Weights of a small transformer language model: 9.87M parameters, rotary positions.
Each number is 128 + 32 x the weight over the matrix's rms, rounded and kept within 0 to 255. Layers, rows and columns count from 0. Numbers have three digits each.

# o: layer 7 attention output (transposed), 256x224, rms 0.193, rows 184-191,247-255, columns 0-55
# v: layer 7 attention value, 128x224, rms 0.0692, rows 120-127, columns 0-55
# gate: layer 7 MLP gate, 768x224, rms 0.075, rows 0-66, columns 0-55
# up: layer 7 MLP up, 768x224, rms 0.0785, rows 0-66, columns 0-55
# down: layer 7 MLP down (transposed), 768x224, rms 0.0725, rows 0-65, columns 0-55
o247:103189131115161075136123167108174145084153089153112117134154128059105195127122106113104053145153087139134077092154102180067201170139113163172174137115142115106144121095
v120:153118123112161150101095153111094149079120125111137150164101202115087105191149059133150119052156113177091115140182100123119103093161135120096083126130131124158146109112
o184:124161131156139153077119070132130132125109111106101133086122119122136140157084096111123074162095135136145101139125118119166133151083176125164105152129154147177074138183
o248:116093057083173082174141131094121144148130148119123153115135117136118108107123074102144154063127083079109113096099112138000179107163094097137121134122119122127111146176
v121:077114123090144072117113095152133128137177087158081106115100136137124115102100128072119123113070072147153139071132099136097083056102102061148108067109152124129168039169
o185:141125171104116111158157158116095104153123130136098096091150097113173144141155132110080152139164153133085118165203101088096121119116070121102116111169165174111148120081
o249:110113041094085100107050104126085164098087101150139111084157184184145103161068105081139199126120142152207075076111092108143139066159092115121108090113131122166142078151
v122:151088157144102172103145108171110132133161068173157137159165092140143144111136113138116125158133155103088133116182169168207164129199154105136147149161157150132121065141
o186:120122131148112169085203138178128140110084134107098176129195087070118151140123124144123121133157118146110120136105205101101131126130181103174065172103090083072149140102
o250:146107182136091117137131096133144085141122082164092125143141059147136185135075085095129180151078072129102093077107128128183119143131119075117123124144121161121084103145
v123:095151163134162176103087070085121129090180112126150169149145122104148160212154105102108153111143121147103150129080130119161119124087096091162114110136101147093177126143
o187:159118110094172073140140138124140102158118120174040148111159112105083149111105111092126161095138074115111123133143141105137143136126143090136131167100144113154140132156
o251:175174152113146123106045053076113086139132130080137147145132094174150106132110178115124169128103138092064154165149137168116151158143088112123121107097087116084165137059
v124:085148167183140117131102112138132083080178110123175079130131118043142129111168093141143143141154110115118133161118117151133141111112076122121143086118154140121165083089
o188:109107138128138176106132187143079130117122137137139109117103127150168101136149138104172131111060116140152085121107126113129173119132147117144079155140140125130143167133
o252:109169155134128097173137104124136082103135105081182110167163079131133140106109163139083204107203131128131123189166107101158174135072071115164126075139098155169188051111
v125:150162097113188142140037109103136110123079220129068089145087192150113092121117101134176096155134111150162086102158125135079102155118158118155094113131113067133087123113
o189:100138135133109131154117188131144160122174153083166158056109133111053212137143113157070139101154181125158085092075132128170097115070097114102139114090152199120105106138
o253:165125074184138126133146089118101104132099181176091158132111147148151056112175154171175045068121119142177124141138151088089136105153110105163120131121159105128096191145
v126:174147160133148112114150162152104152141100087167142139143174138095139082072103124172194138174090142117092106130156141231173136129127173173166167118132117147125096135095
o190:096112049113087119193134073137156112105114199135142184134085131137147094119105174163097076137202175110182100121112147137093194130135116112053160102110140118145176101128
o254:162185118152121153113144120130153050145142069166101086147172068114130186125125062139168200107130076108113158153144083086170117128127155137092137109123110125153144159189
v127:143156139114096131130115178139085116152145128119131191102154151155158063164146152098122131123142163115163189104134191123102165154164102143120136152114127086093178149129
o191:156121158147120069074097123132137117133135143136135135130171160150104130090123169150118172122155081155103052114162148214065092164147113098126103146141120131074181081171
o255:150130117121125125088032174179134160165152100125176108085133072108156076152161122096136131145096135145144138120123124100072209171117109140130145121173118165172148208128
gate0:137099221183148161158161078071126048089214065196121118134080137120118083119095137142138128174131135133101021166097097166096144158119106113117079115148098155100140124104
up0:141125126144124125144110162067117074102156085112149165076132156138139082154114105149092133145096120129087130135082117140157140179121116095136104116097143140146136080110
down0:150156105104074164159104111120101142092170150131102092142065062153051102150119118101167131198131119114167081105138193154133118120157075112119135093128171136121161123131
gate1:124110135123093143077183101091166123041148126158197180097061130089059170110114155109116164183079100131145163097149152145138184152099160140138195075088117107146129136104
up1:092069131067100145140193120109150127175115184097117151144091098117178133154102144147129150094143100060129102138111096119114137152176134130115060083162190135209134164170
down1:151104126136074131152118138087118128152095140141134116107163126100103143111154142125081128124115125133108137092102159115083060156106187192135117194153066145089199164129
gate2:180112100138145142133185122150148160079094068051127105135129134164160070136126108115136141089142148066165038124096152047100166156119093141124131112126137101151128146139
up2:075168112113018135170136091128144163141110137080137076097134144126115198141120101106167106090123123125130136133110129113154162180109152107075149089080127098131172113080
down2:145130162132111155130255143126124094142156126204145184167161108110096177084094076112189117116148145195047211173118145181064138090174149119128175084089128157162146116095
gate3:130152125199189171131166122152173197178143132081134089097166192196174121095120165098083152151084117105097086174165147114120143121071129165131122087173118053145166143137
up3:147169161113073108140170159108090114105154140165084119135074096138117131112152152103140118139157208140103131183145135184122117153096145117100187061102128183134117136147
down3:104097150171144106117102132208132150106144122171105133138174172085170107105121159148105129130121069126091105149118157105145173080149200193135068141106077083075135092095
gate4:137121112140084132108091135128193073061151162054145168142073147131191157126176117119107097119143149118124188136147097067142195127135123110086122179144162117048166115192
up4:170165113163134120194127159111128204152118178159163154057167086120109119122073163106066177085199178087172097173165076122136149149152103165160131174104140073128122128195
down4:141137113149079122147149177159094160148138133141076134139144133091153118123144153181135156173166089095117149237116136153157134104124157098165083166190158138068124128085
gate5:139116086171091127102164090164121147134148138110134104147107133162108176097142109137184121143156095158149081105167173119123130124086119071096092165163137177108151103158
up5:118097120150113120125117108148167166097125123115135144126218147137138139108112148110105159114173109127163151134145142127086104162167159058113077154099124160134100116099
down5:105155147124159136110107083098119112069105121121109124187107139165151093186157068142152147125177154141081121052154115121139162151160110119147157158107109112143123089141
gate6:154148152197138173146140081137120056106128081071123183144158110136053150166133112075195162095129104091133104151085147138199091184100061191110143076199143139094130162156
up6:179113107129125136088168135130171155170118165145144133163147131173200169120113131092198168166132138162170150146160068099107125088100178151086106113128137133108124121142
down6:164150081121093216130127115154081077063139115122165148168156158153137150093118127119113119175128106139129142100089172164117111122077126124103088136141151081139119125136
gate7:145071112133104123154108076128138144178140157126127119119140167148060108136192145161099177139162182150143144071147125111105141184151145121126092126126100186098155111109
up7:150126098101088169113146190089151104102085111115159064094092149170119181135114170115169142100135126137112126188133095190114144092075139100125180116126166096118150161134
down7:117147097157142122075106101167159149145147099106131120116124131115159113114167169109128128113112094122071138155104134091168105226141107139148067150106123111140103148130
gate8:119121109155148079119115126131178120115186144083104140187134130119101135105121183089163140107130148104160060118188148142174067111173106145130138115139194163152145098113
up8:171153188133160120102151073155145132155153120146114120107087112124120153149119075099175101100094173148152160135148175157141089141187098133077111122134113067138168092123
down8:146133133071146104152128146182105104154126136127166113127150137138181111114103180093127170075108150133147129126141165116147139150149136060094212082071136181135161135118
gate9:209142165116112136152131187133157123148178191167118114144121143149116121094156159172152151124169104084115087136149150106142108090130138136124120115163168154152159108080
up9:128125104102187121110103141105148117094122083149100149090086072150074132126108204126103068111072118106086083109132118151140179109145136111113139057138122076163094120114
down9:093170147131092120143192141137124143161166115100116135178130083169103159152118046097110126125140110112130143174107146132155141082153106076146153114135182090121145165154
gate10:051087077118120062065142134128101139198134123129087143169116177102108148110134114079165184146095187146130195098125124108111103092085172163169148091072176086142140153085
up10:142130138166187110095157161162154147166130139120110102105139145155100128095116162136138162101122168129102189179145153144149143063123122185133134146103124112180173164076
down10:109116156094161120133200161134107134121128121131133076099133128171118082084144155168090125126109128110168099103076143141065063129109174103158087113125166153109119131162
gate11:158085162137124142134140092119155149087155116097154127198092134161129192116168139116164133130116100203169104142170162121093171123149111169119134099139092132084118127161
up11:209148115104105098098156112139171126168072179116133113213074145205153064121117150074204143100151181149157132141088173142128136147146158116096166079174157097119140109100
down11:111123159163108108126244091147088130085149148123097163146154152078109121078169106176135148089199156156151118153133129159143119119162135125147191072155147104148110148121
gate12:115140102133095156099104169189155132115197142177115074125103139176096148132177080111075126135151148098159143126152166113116097133158109120117162125133137165134126104150
up12:105075106134098156136122136169086173160125092061149139122110150045163178093063100105092110069119118153145168133101149122174062181180075163106108108163194090150069159149
down12:102152151103159143170120130059121076185130114111109134080122083155150116099185084099140135176115120183132121088092133071114054088159093164116100148090132136108185103087
gate13:167088129090086166194175123166108147086120131072085101146131117135176154105183127119156172172127139155175086150108141165145164061084176118102114119160155110204109153142
up13:144172138102163156102163126199113123131101126119104106088078133086149139136122206090151113083133109093179155166146173107125151117135128171129084194122132146148159136123
down13:138077105120072085127101113137149126127120171087096141120090152167035173119137190129168099158084140110103141150118150096142155086102133135196157108132125114116145124192
gate14:112157095109168142113155141144169120178156092154125101132140122168140127173142117172192170089109128176074167194107164106129116201057160129147206136110135155144168222069
up14:164097187197113108140096122118095144126167154174068139185175067097157148126153173077144113159141118133194114122094128074141100112143115161162148095149120133108082098116
down14:161124151116121102051115103124130125140178080099133172098103105051154204121097093116099094127141108197101136120120084163124103077105174072125083114117164139147127151103
gate15:109174069167095111144188122143132122096145157121136137171140189118117076160095073113146111134154091157173111145128138056172096220167103098148139110108199105090115139130
up15:074165149100124146167152098183091168172121106143134106129163098182133136118111098156130204115119132062142084067180123075110040149099203135167173138103114141104124143140
down15:064119090137114105137085084157142108175106105130094121178092135102144074130156134098102157113137077173141131121076133097129106159095102091196126149122134075074156099125
gate16:111129110098106104150147054136096115110122119097170179042132128091086112146128186100123110120096132076149142137144118100186100125201119130150086100099099072126099061088
up16:158150091136087110194162105111121116182102144107151131124047119176126125144167160174099074080096199108084094088108137154087186071169116139153169124156128147128158146070
down16:134165146105100192177155080082126147108120123120107125115105171123131100176157117146121115141141149104124145105122144133121144146157149110127131053093096063165066244036
gate17:122136087138123102167145109114111158177069135129108162184151140132154141139128114106177155156131100137101125153178123124220101166192119132121098112104097120147193127151
up17:197156102197138091128195121128180156122185132157145116116114105098189142103107090097143201084132109088123134138218130063173159146141106179107111128080135117176149135111
down17:059128155069106107087154096189101096097151140155149069144123123143133106126115174157077126172129126157139145068158142118065145137173123149092113066173107129169070093165
gate18:138106133077155151159084117126164160088101146142139055122098147108135145124016137179143106093141123129123112183125173120151206095159074126096064102127153066087104210112
up18:143124078119157148153131154106149180118136172123182157084140141133162125106164149103185143117197091149123109079174095135140105117095134064148118063176124175177127103157
down18:099088142126151121201127146179139123140092155120113130150120124095114131182130156127169145142123132125188117133137128037152120106112059205115111109129098081158111058154
gate19:166144161108173039109110125117174200129119144124126133106122117111117143115153193129175144198087108127105126136057081178133122169103087140160120188135103125120149180043
up19:164165131178171078201169146095111095119123138133166098143203101172153122080112218128101083093122164071127087116172136156078157097087128092159098123137129114165145134171
down19:108135136078166134118165137157188132134160117081126057160112192195147183165112138084152109144081160112178123127155138115138107105161143150113145146109136104170167146088
gate20:179058164182142127091120174058070156145106155136134147117132202091169143114175150118096127151100195129111096149145102103141114156128132064128181107151120087126030120190
up20:146139064147166126140083161135054154078120184166167154144149133140125137159202146158095158166142186124123113078072053117111077124177129110136152145112126106079126111183
down20:141152144128072114048103096125140121104146157108138153127111146144130181128120142120086134102116145149153110052118111141142128178102138148136107175145139186107177157144
gate21:111127155161118103161119165106207122092156106173084179095178148168069114115095084124091139133165102128173196128168152157093122117102116088124145171156092101160151150099
up21:142145131153062155107115125138133091145120081123118115096104128130130117120126186124179124124166095141115178115143141078109128163118104161089109106111130181155153146142
down21:150158138119225117135101095107059143142137057099136118137067184133125117133135154128161114142150166114095120137099140141123146106165111123178110077120129100189164122123
gate22:119146184126118153170139179102143145076117174124160162146100182131092136146118118098106064092128127153124131145109083140124169141125137089121152117077120118098158125169
up22:127119108175137124129146135139107152140110161117176105125124163114091097088119089127132134186121118129155082147126190108201125165136153101143110146084153080112093165143
down22:113151137122077126148088101138160141167157088115084128086152141093185132103148116130115094118135157183134094114150131167179098116134044097169105135111069161035134097081
gate23:095190117108123089126091106059083044129087153180165107122118166141152152126148165110109063024169163097116095166120139109142107148147055131173089073132148115169110123144
up23:075143167134144160078172132058116074104114161132049117124136092166184170145184155069101167099118144077097159137123137092172138102167163107165104105086111175157124130172
down23:165100125099118148116156109131157137106122141126152185188126135175121110161096164140059117114105167135164156097193116110111165089134150160125125201141105127112123132102
gate24:115130118134063147180139129125171196121107129118140103121102110127130153132181186108163107128129093120089135124154177132164141223113139099115155162123155157106071122105
up24:165164137132152134094109117110113147100160129174120133203210137124186130120157103097106140126159166152144146147140099081116114145138139135146098130139110115145156135067
down24:063169172157193143055168101163137127126121078107088185115142114155102123100073136134156107100168108149179154112105093150162095144107130108160164136111107152166133120081
gate25:137125107092154123120177127186135147117144108071104117164126143109136152123109190131141134103099127141090117137138183149150159131079146101152113159171156173100149160145
up25:162142149140107113120132131129090083101136131111127131108123100144138082079162112068142117077118084175162110139123150171135129175090195107104115141177151204119178112084
down25:098141130109130139099049141129136135151125083132136173138157070123130157132113153172166214157134150119141066056145131143161111131119097151078136091119117138108099114154
gate26:185108115104141111129080152112154155099115163132094114083123130154133182173152132122131106131168093126148075122089090111090120126101170103120118108134106121109116120120
up26:114169146064198101053102174126144136035139089104112178078142181113174131155089122172165137104198128106138204134073098104076088141120158109132169074140146124082163130121
down26:090165120108130168112101126125102139132133162130148157092135160121062145125156087149136136146117078137069151164134112167072114082164128124132139134114098137100107187157
gate27:120175124101155138131143119142124124177125145141130161146086142110104153114128143087142114114106154125112091123136149130094054158096170138105151147155115119102097121081
up27:164142111123132114123163138118190102128103150126140140103171087151147118130104121108111109115126086148177112138146149145130107134053080114137119108137189111123118135116
down27:094117097171097171087093153113102130133087147119145123109147152131152115184144178134144177167160159132167170118094127163123154125144150116121141085154125147119107120119
gate28:156132159153096115128096094123127133152159054202110205081165104096177125102121108167110178085114085151142201167076155159127128147140141093114098113069115134134154108124
up28:145138097079153122131114147089114084139112117163119101137086116165209151156157189099155145109120140075145043086145089179145105083135185120096088155092118186100119071169
down28:114213098127163106096130064131081130165110191119172078122058112076153153144119118129056043126145140120080106136122134094149114125082159139149149131218175098102171122143
gate29:129126172116145116128128125118108133100195093149070120174135148155082049090151163133131169118110128121147106112155161182117106117111089055142199122124126114136114140090
up29:098068128079131121115129130146156113129099096166069141097144103159122071079162189103140077135152146138160146097135093155181161169134132105088127110110146128147133093059
down29:127078139151103114065116138131137110121123149153122112156148148153045084102156108121116133097133150092127120187176105112177111149176137099078114104153129091143091075044
gate30:064122155095111135124167143129067084162149101119130123163121110130122135169186184131161192131062104198116146084140165141095186145094124072111100139153097105119084110136
up30:113174114135168122159195178161065141157087156121078065086083145203139138164086138118157111109139144156122150121129151143149169081112158127106136136124083111111146128088
down30:161145129091109106123045143133105121103094146123181143114100164156059179121086137117080128147124180089120181139133090102090120129162125123121125148137136085163148161124
gate31:134144166184115164122103144199147147205128109132148146109115181095111132108139103139146145146133088095120120124176150108058115107136107139111120102150085097115163156121
up31:094185100147100100108174136173166173114199141104177196117159139123107151146083114141160146136164151194110126073133106148141099093098106163162145137066104115103170167183
down31:147147163155124155143208115071059115057152157101176132127149133103124149126099175122120135127075175118131124077121171164160131129086121074150128106044121090108082137128
gate32:200100098093111122077144108045067110111134132162180170152127121128147107106198120105119118081100130142055114169147144145222203084132140119160153140107147104151164114137
up32:135086104104070169112172147111138146097155097134159138080155124141128100104116070152118101078103195131127109081099152161130110132093093146191102162152087103063106184178
down32:102235143117181028115249066127111096120155090038140108156195030071136198095157217108140101154192157145102084138148129117099180096103196138094161130076204099144091130142
gate33:167113106161112110149115074153135132089114074142168090131203096104089107139148149135106118106130148169069084130162048143098096156145127108143142118071120160108152132000
up33:124087118107113123122056087170097183141073083156138113136141188164158117083167145132130034150124130076140080110110198101124152114131126135103102131146165184063093097136
down33:197101078148145182144139086133131098113130121066140129110178127093154120191180155161136158127140180128128112110171119109143135126098145171133088152178133074117076129086
gate34:154121118120090126161169141110166176090170126171065086122153152151114134129134077114166119189184150105129176157116070189095136145120141048175141074107146087153158150164
up34:095095134131145147130082163053104136137115093112144151134128180107064169107102023125090083099186078142065080093119126088120128133156127139126130139111114142124150148169
down34:107138141117148161132155117145163146106158115095106141107094133127110177161131181139116153115127122135139222144160139123128152148065111159105093090195135118136085134142
gate35:123165194162159125132137167107080202040159099146155127139142120128151125165152180148117123122128108101137138088116111061164103110105161090132112121082136082134131157097
up35:165135137141093161151109101096098107124104125188103137103144160134144101088110131175104064159072131109093087146147129143104143113137157172119066138138148093162144098138
down35:149116113171140141117088112171170142139109112167132085117139173118151114132145106134106154127117090178101150134141107069061184129112175076155084085193084105133160108134
gate36:092137094104099155160173138141131148113151152138082128136055089119126120110049147089142162194075082140070064115114135107131132128123143131127109130111090102102094155157
up36:162175119147145072146085176046114105128099143159104149162141170127144158123113131107073146115081074137092107112070111149139084117118159114135147203218155145088129175109
down36:187170063114112166174105141118192132114139113137190132136175196101123088109112128127163185110107133121074166114105137143155186137180100094121125143127143121159169164086
gate37:074111042134049103056108094074198072128151145108139137148075120154069105122119105176082141107153071134142134108172136113104115054095109165150097121063124178165114113113
up37:108172119174123134080083073179096125095211136082130139069145093139146193088104113141106073079109084130150173159077103089154137102153148085163124118135156102100152145161
down37:136116156104120062141145112107137146203129159131175107146163074163108132188128094122097134118088127097098146080187166109154106121133102146111127096110109094182117153174
gate38:142093171205082093167169099104093102106151140144171149123147125187184086186090123068164094056095104142135110180114096134181122124133161126147155140138130130075101135140
up38:167173098174149105111152141056099115103126090139085076117100129168033147117175143149088151132151199159128158113110137159131129122104082147161092127135087133138141143085
down38:128152115110205181116117091194167102116115129167128119151140187108114161134137075114082080166133154145144122123166121102109106134183088180117171202133129129109130067140
gate39:095083139096148115130099131077127128134158147142087103160101113119131092097109083116146161077139088183092178128089116121092078172128072144097171128118120191169139103140
up39:083123089167171148133105081091165045131139152085091115118100149159174121114144132076161110164180082149177190147122124132153160130086123115132171138087146207136110122173
down39:155094179158122101134112137134162105114134159132124127162119165149143095115201084133079132093135055125070112126116099127110141090129112162125071158140099141135134149124
gate40:153134093140119077189199088179161156127155115108136161143085110141077132146153134201143098041101138096139107166125152115192154158143107152103147124127095112129149117139
up40:146111115167125086177180133129111091153171156092153129136102171140120107137130120134096157117134114101183086130178077109106150106116127156101122175100113164170131114154
down40:134155135106125100143209105123123126137136179127197145163181093099112174154167174143073153145117111132069126098091125152164137137164166098180109144109140111155118153100
gate41:153146173200094131175093152136121193087097181087106158112104168112076072082127033103129133090151176221080114070124161118092118175122154202094143119100139104141169102120
up41:116124128207116095080133121134155094086134126163113117121087160143136099127142229146136127183121130130151157120149094174130127082091132172120177089107192143063108107142
down41:121133143116140139156156076181169171138082157102144158056127077167118119134158133086146123104156155123110099081162162067121133157127087128113151105123141113144106042136
gate42:090107203139085115108239140113108172099149083114137139144141108129140103056148147135071125108120118103139151087093122121093155132105103115135129116118099175103142139094
up42:137122154147146123133113156128133160160145125117128148144145120069170106109132107126102174158150142146117147121187161133144161135200143149144153142163075125113164138121
down42:148173096110155114131200108080115142152166120127113081093182139171102162181117088146148094124145122145101116121151176123187100095150123102127119117068160119177142103135
gate43:142136096153141133115167137095116160153159178104191170157109135189121149126072156146069141131086145130134095151111145115122158088119115159132125147136113092126119112099
up43:152091128145123162127203133173148186108132127124139081127171100127115115142153123152083127108187127112136183120194201088144224081104150141134116094190135051123154164097
down43:148114175142177127158202139144124093190115065136106154104167180192155136080090072103127118124126082105127129069155076157156089149135149082192116105159112137111123204167
gate44:139207127169156161109136153154164137114153113128167121153113134131168108103152104112150093158162144141132165192144131070164118179113149099168125151084132054064169121113
up44:144203098130205127064131106133102141111123104169117150139088130115097075128148138183147077165123158120165135148132150119121080106121183091170129083145116112101199157132
down44:133123088144112173159111135062135166151146111150110185153094073064140137088083162141078159169123144183137161148143097108113167133151125049141128216110116075084088135094
gate45:216120185171153109153087115112142122145092144151132152091154144117186157101137096174098116130133167141143115140104145159131158130126147122103103177122135140167195102134
up45:137113143147133166148121153110119150191094121128140150122093130103129124096103061141132091107157131183114109180141134177164130143131092111134111128093136144134214148152
down45:143117087168061171113164124141114157108058126161143139156105130110136098098101122119121097108163154151160154147093091138003108152168072181167164160138127146092081132082
gate46:117131123150130162079114156147148101102103092124108163126113133128075115123141118103103110127166153132104111079166050120147174121161098189157175101114107125120121120130
up46:121159115124069159045160114123109120144140069162115110107162136131081167139137171058111163172110151175165111071113121162092113115133120158139137177099111147167101112110
down46:166114110169096148105183054121125117107104095154139168156156133108065124139121177149098091150129107205103181099079107177023116131139047141112154149083107131101093128176
gate47:179096109121139084127079081193201125097093139107106151107126083073104135128129118139186153059141053086103141117148153138185200152164134098098185102080125132135205103137
up47:203123087176065083141150072219221218000171116042000192133159138096083162194188066132197202000083023000132154082240190154065171170156078028089190086112165079027161128078
down47:138102132107177092099255005147255098079075197115031255130142119019158211147236078127179115005138047042134196094172101173044180168193091065032135130100094162067176094216
gate48:103132177165130137145151137129126110146160154137140147147095130192104134096140182129125168158183122083089098163088117125131132125158123108148173125147094113157145086108
up48:151092145104144045119104116155115171101123097101118144171141093103084091169126091187070160105125130185178181139101121156130066163107137137130100168070077180075098152148
down48:136124120077061104142199088144105132096182115082129185155170093083136130097159132117155051106082036151185150089146105165146098089196161168129091170096079165073152186126
gate49:093158126113194117172111122125084143133093143159122110098176107118114096108116136084126149165157117070116131109115100071143200117130138127072132126096151105183181146092
up49:125101117181156091127167102182136142168151146115178070109156142131149127112157141126097140158088100140122187117151156140082126101068173169182172160090098142109117153136
down49:102071187137162120115127126173111131093141133129149158161137133117187090083069100172123091151092043135113091135097155147162121143139084129173133128119097200130114138103
gate50:143103104114093117157139131122135170109168118055183066088200152080191113132169114146094141127101148142120091095136148150113106130167161124167136139165130146146153141113
up50:175134091128135098106153074145100117184115176126162147203124146144104106052186135147091101126092121145090171169109125115092115131076145140145156098111126094161162141128
down50:096109154149104150077150085116123173082190156152124151096100103154148157118079111092103139147138104087164129082161150113089121180119143144091108136104123095125147162140
gate51:159076132156110096153080082051106151116115085040176079123079103139069120156148099075131138155158123115158077100105018131115161130105124146142178101143122122064109118102
up51:140121077146174124096140148155132108150151168119095162104132135152141147118130104127136198136145127137170099160074144049137119166111125124116170147116158156122169152165
down51:163146112075168136146151150071164121106122135149112137148139188143101146156116182115139094103098125131154135108082176099112121149114118124073158148126134098108131135167
gate52:161137097120083112206144089130109116116154093111155167085149104126132074089093111161148181085146108151148083083118026130158098209075121116056168132102116141150144107142
up52:171129120150109108173148116158088091132110144100118173116136155122112127105142131078161171100148146108157152071168087113120081194126130165074116078174178121171072144127
down52:110118154171137155187109119138089138148103168130162123174142181162080111147106116136115069125103182151086150168124129146113180164108136112115160151094063173095100087131
gate53:123133138129074084088143166180098111118140144143151151146116091156132142190159128098155181162126170139111096085164073143186106083104144121075106143099124110135173088171
up53:164144084134118110096103139118169144166145102149170110122156145125118115128176131165117133119065147172107122112158114152126143125203149146088127177154125169102137154102
down53:179084105094175062072132142147103110117082174154068165092187089073156122128133168118114067048149169178128132135116095171146119108161108120173130123118153138101135132150
gate54:142188071092091144116081061128137160105134202085114153159153157130095086105076115132085115107119175123169155131165130089124105141094166157070102111131172092163139140179
up54:149174119097107102111115087107123143140108129078153156125157163155148081107134175109138125054114188087165146162128094195150194188164134149096074149120140192134123083146
down54:152100197077152145151152180101100105065144123104154183159177173113194169128152098105170131126133164177118078089127122156169115113148124150120166150092124152136109092157
gate55:139136143105138091055141174102118149095101202146116068062073135117177095093100109125113148101166145055088125191146129126165129179142144122135140122072145144149172183131
up55:085137139147105078166110157118165125100150116144143142099185149121135126133123115095138163066146115166104135078179168108173083130120101100155168156127178140122140125094
down55:162151165068118129063148108143172134169040110152110161190052110172174138119149129126184136157120149101146107173134113098109213166164122168164179078144131107144133152188
gate56:175108122115109172140083118129164154124120078129140137080187190114106104121142175148145240159113138115232119131136195095138119118161065164154118152178103117114149107117
up56:193094153147139124100172187120138069164158100159088148146056106110163170184081094119100132136145167054107081126150094171108163116104129103159119098097130122153071079150
down56:135159156134062136122170126127142132096119131080165087146072192146128113125103140146115124129079157103131065082155150179178138119115184157161126139155174117141127158151
gate57:117127115066148143127146115095134081134173100058073131112113167107102046195112161188111132185159095120123124187124137110149075187122132091150127076106068087153148105162
up57:085125165118124074135170112162152126152134078119108114086169097123122125125127095096177141092133129171079153066109153188165077120193072127121117129113077156096130111157
down57:092137110124099142152113197157143107120131139155174175077148150157158136114189104053092118086084132117146148103103139132166140144160157105147130187097106118118119087116
gate58:171174082120172138131069111058184154157158095113087158089124138095159145138157139088133132185161144091102132097167136149088153069080227128122128193156120138105133101082
up58:088121160090074054142096115114174105084072071098082061107144193091057156155134067143105119073154088105135135143083164133071111138141157131119139154138153096121137128103
down58:200162160094165148065091140105136094163119106096106103136084099146131149110153132139153131092197167117184097157158159088165159102093166112106177141190120123133104172147
gate59:113128101085079115152102143165097122154138168066132149147102139134103135121100172089131123144094133120140079139137136137076102132121127113124129030116136120108124093096
up59:141133129126165125148107131176048139156096129127126142187120162125112118131085137102101097126115147057071085121182167148185052117160048099151123206157065158114126054155
down59:058179098089115125141142173120112177141132127087102049115126157093093100108115094081132160130145177144141129053139118124153148144134108143154172154103083167093156103106
gate60:134183125116119143133174128083148108077132069094169144149137172112091098101142119134108098114134111122105132137083119127137149131151120152200112176083139120070175142108
up60:146141161154113147054130112137117170097156132123117133095142092139186188145201138070117167161112098091117131068163105071075134123082143085176138125116095093130149087122
down60:173136153131177119121124161080158067177102127089176142137161132140164120148122100163182082148149172168148123110069197111125129147144093111137120119109170163081137157113
gate61:163163135090177127148156115166051186087106094174090077101176128156130129115170137064068150116155150102104095138113156106117130164104126139073119159147131198181078155163
up61:107129125100125145103197161143147122132085094100205090114160090153124173158065077237134122057080129151125099105098099118086122168147039140111048110166174123090130164150
down61:070109120131146116069135155110101119136106204136078057122092075100140082125154096081148119119123173124171113096110133134120191157125148162097162147040163135148057068187
gate62:127146196217131108140033108145132124188097144117136088124201137083139133105196096150084087161183098114077077121137163154108049161102187123132140121175163164157119140105
up62:071067137152136143136077172070159207101138136097146136085113154163115039120102103205118156117184044110107146108130126199137116114172181068109202089126151068167105134099
down62:141086117091169075097110145163129106125129153139117111125161222105143118134063095138127092114113118100110087047103187130114120135091134179137127136110093121101125172160
gate63:101140116137154117091108067121119130096142181172115156159086109106171126095121177100182108170126120103135167171098134118171141133127112117140161101137129115186114105079
up63:081124129129096158093127127079168154130114136159105150127113173075141069088144123140162090120136128159106180145141127111120108183099087119177108142154148121100100118098
down63:126166052115087104128157140107132141128150145111139121094158150124101148145141101107120172144121126133158134007088106117142136169165156133118138185098095095107134102118
gate64:082100145126158092107119155089191145098117111135120129115126079175152089135124153111181154072115070145106137069101089172136129063158109131112087095074126183099152103171
up64:079142152093137164158089134200036105137168152075132105093165124087168101156073134133185134093124206079154173085142131129139162133155074159132179162153082147134085141087
down64:117094161123098102110072144084148073082175134066186130132109176078162123112148129108100064134089133088144146143097109169125147132115195104171127161133096174110155106067
gate65:150129100101116115108158153147150120143117121108170118033144160209058115101141132130105146143108147138192097158173117117148184078093128101120139123104121147132136130187
up65:059120180223090122134133177100091136109147124117108157133170182099194147149076174085157117148115119153121171103099157097091115164162143179117174157113142087073152087162
down65:055134097098114150087110168112138140133109146137157132107122121093117130146166119155119118136132145138078149149171112124125149130108107138149090084079156118117141153170
gate66:153115214109120083159082096112127141122199190103090125093100085131148098093114132100145091152137134095154154133082124142103141152165142223134126153169143126124139099210
up66:138113121170113073107095126169166135116158138138125154143136168089134065135094083061139101207111129115147126135144152090171090149125102045126133141120121092124138082157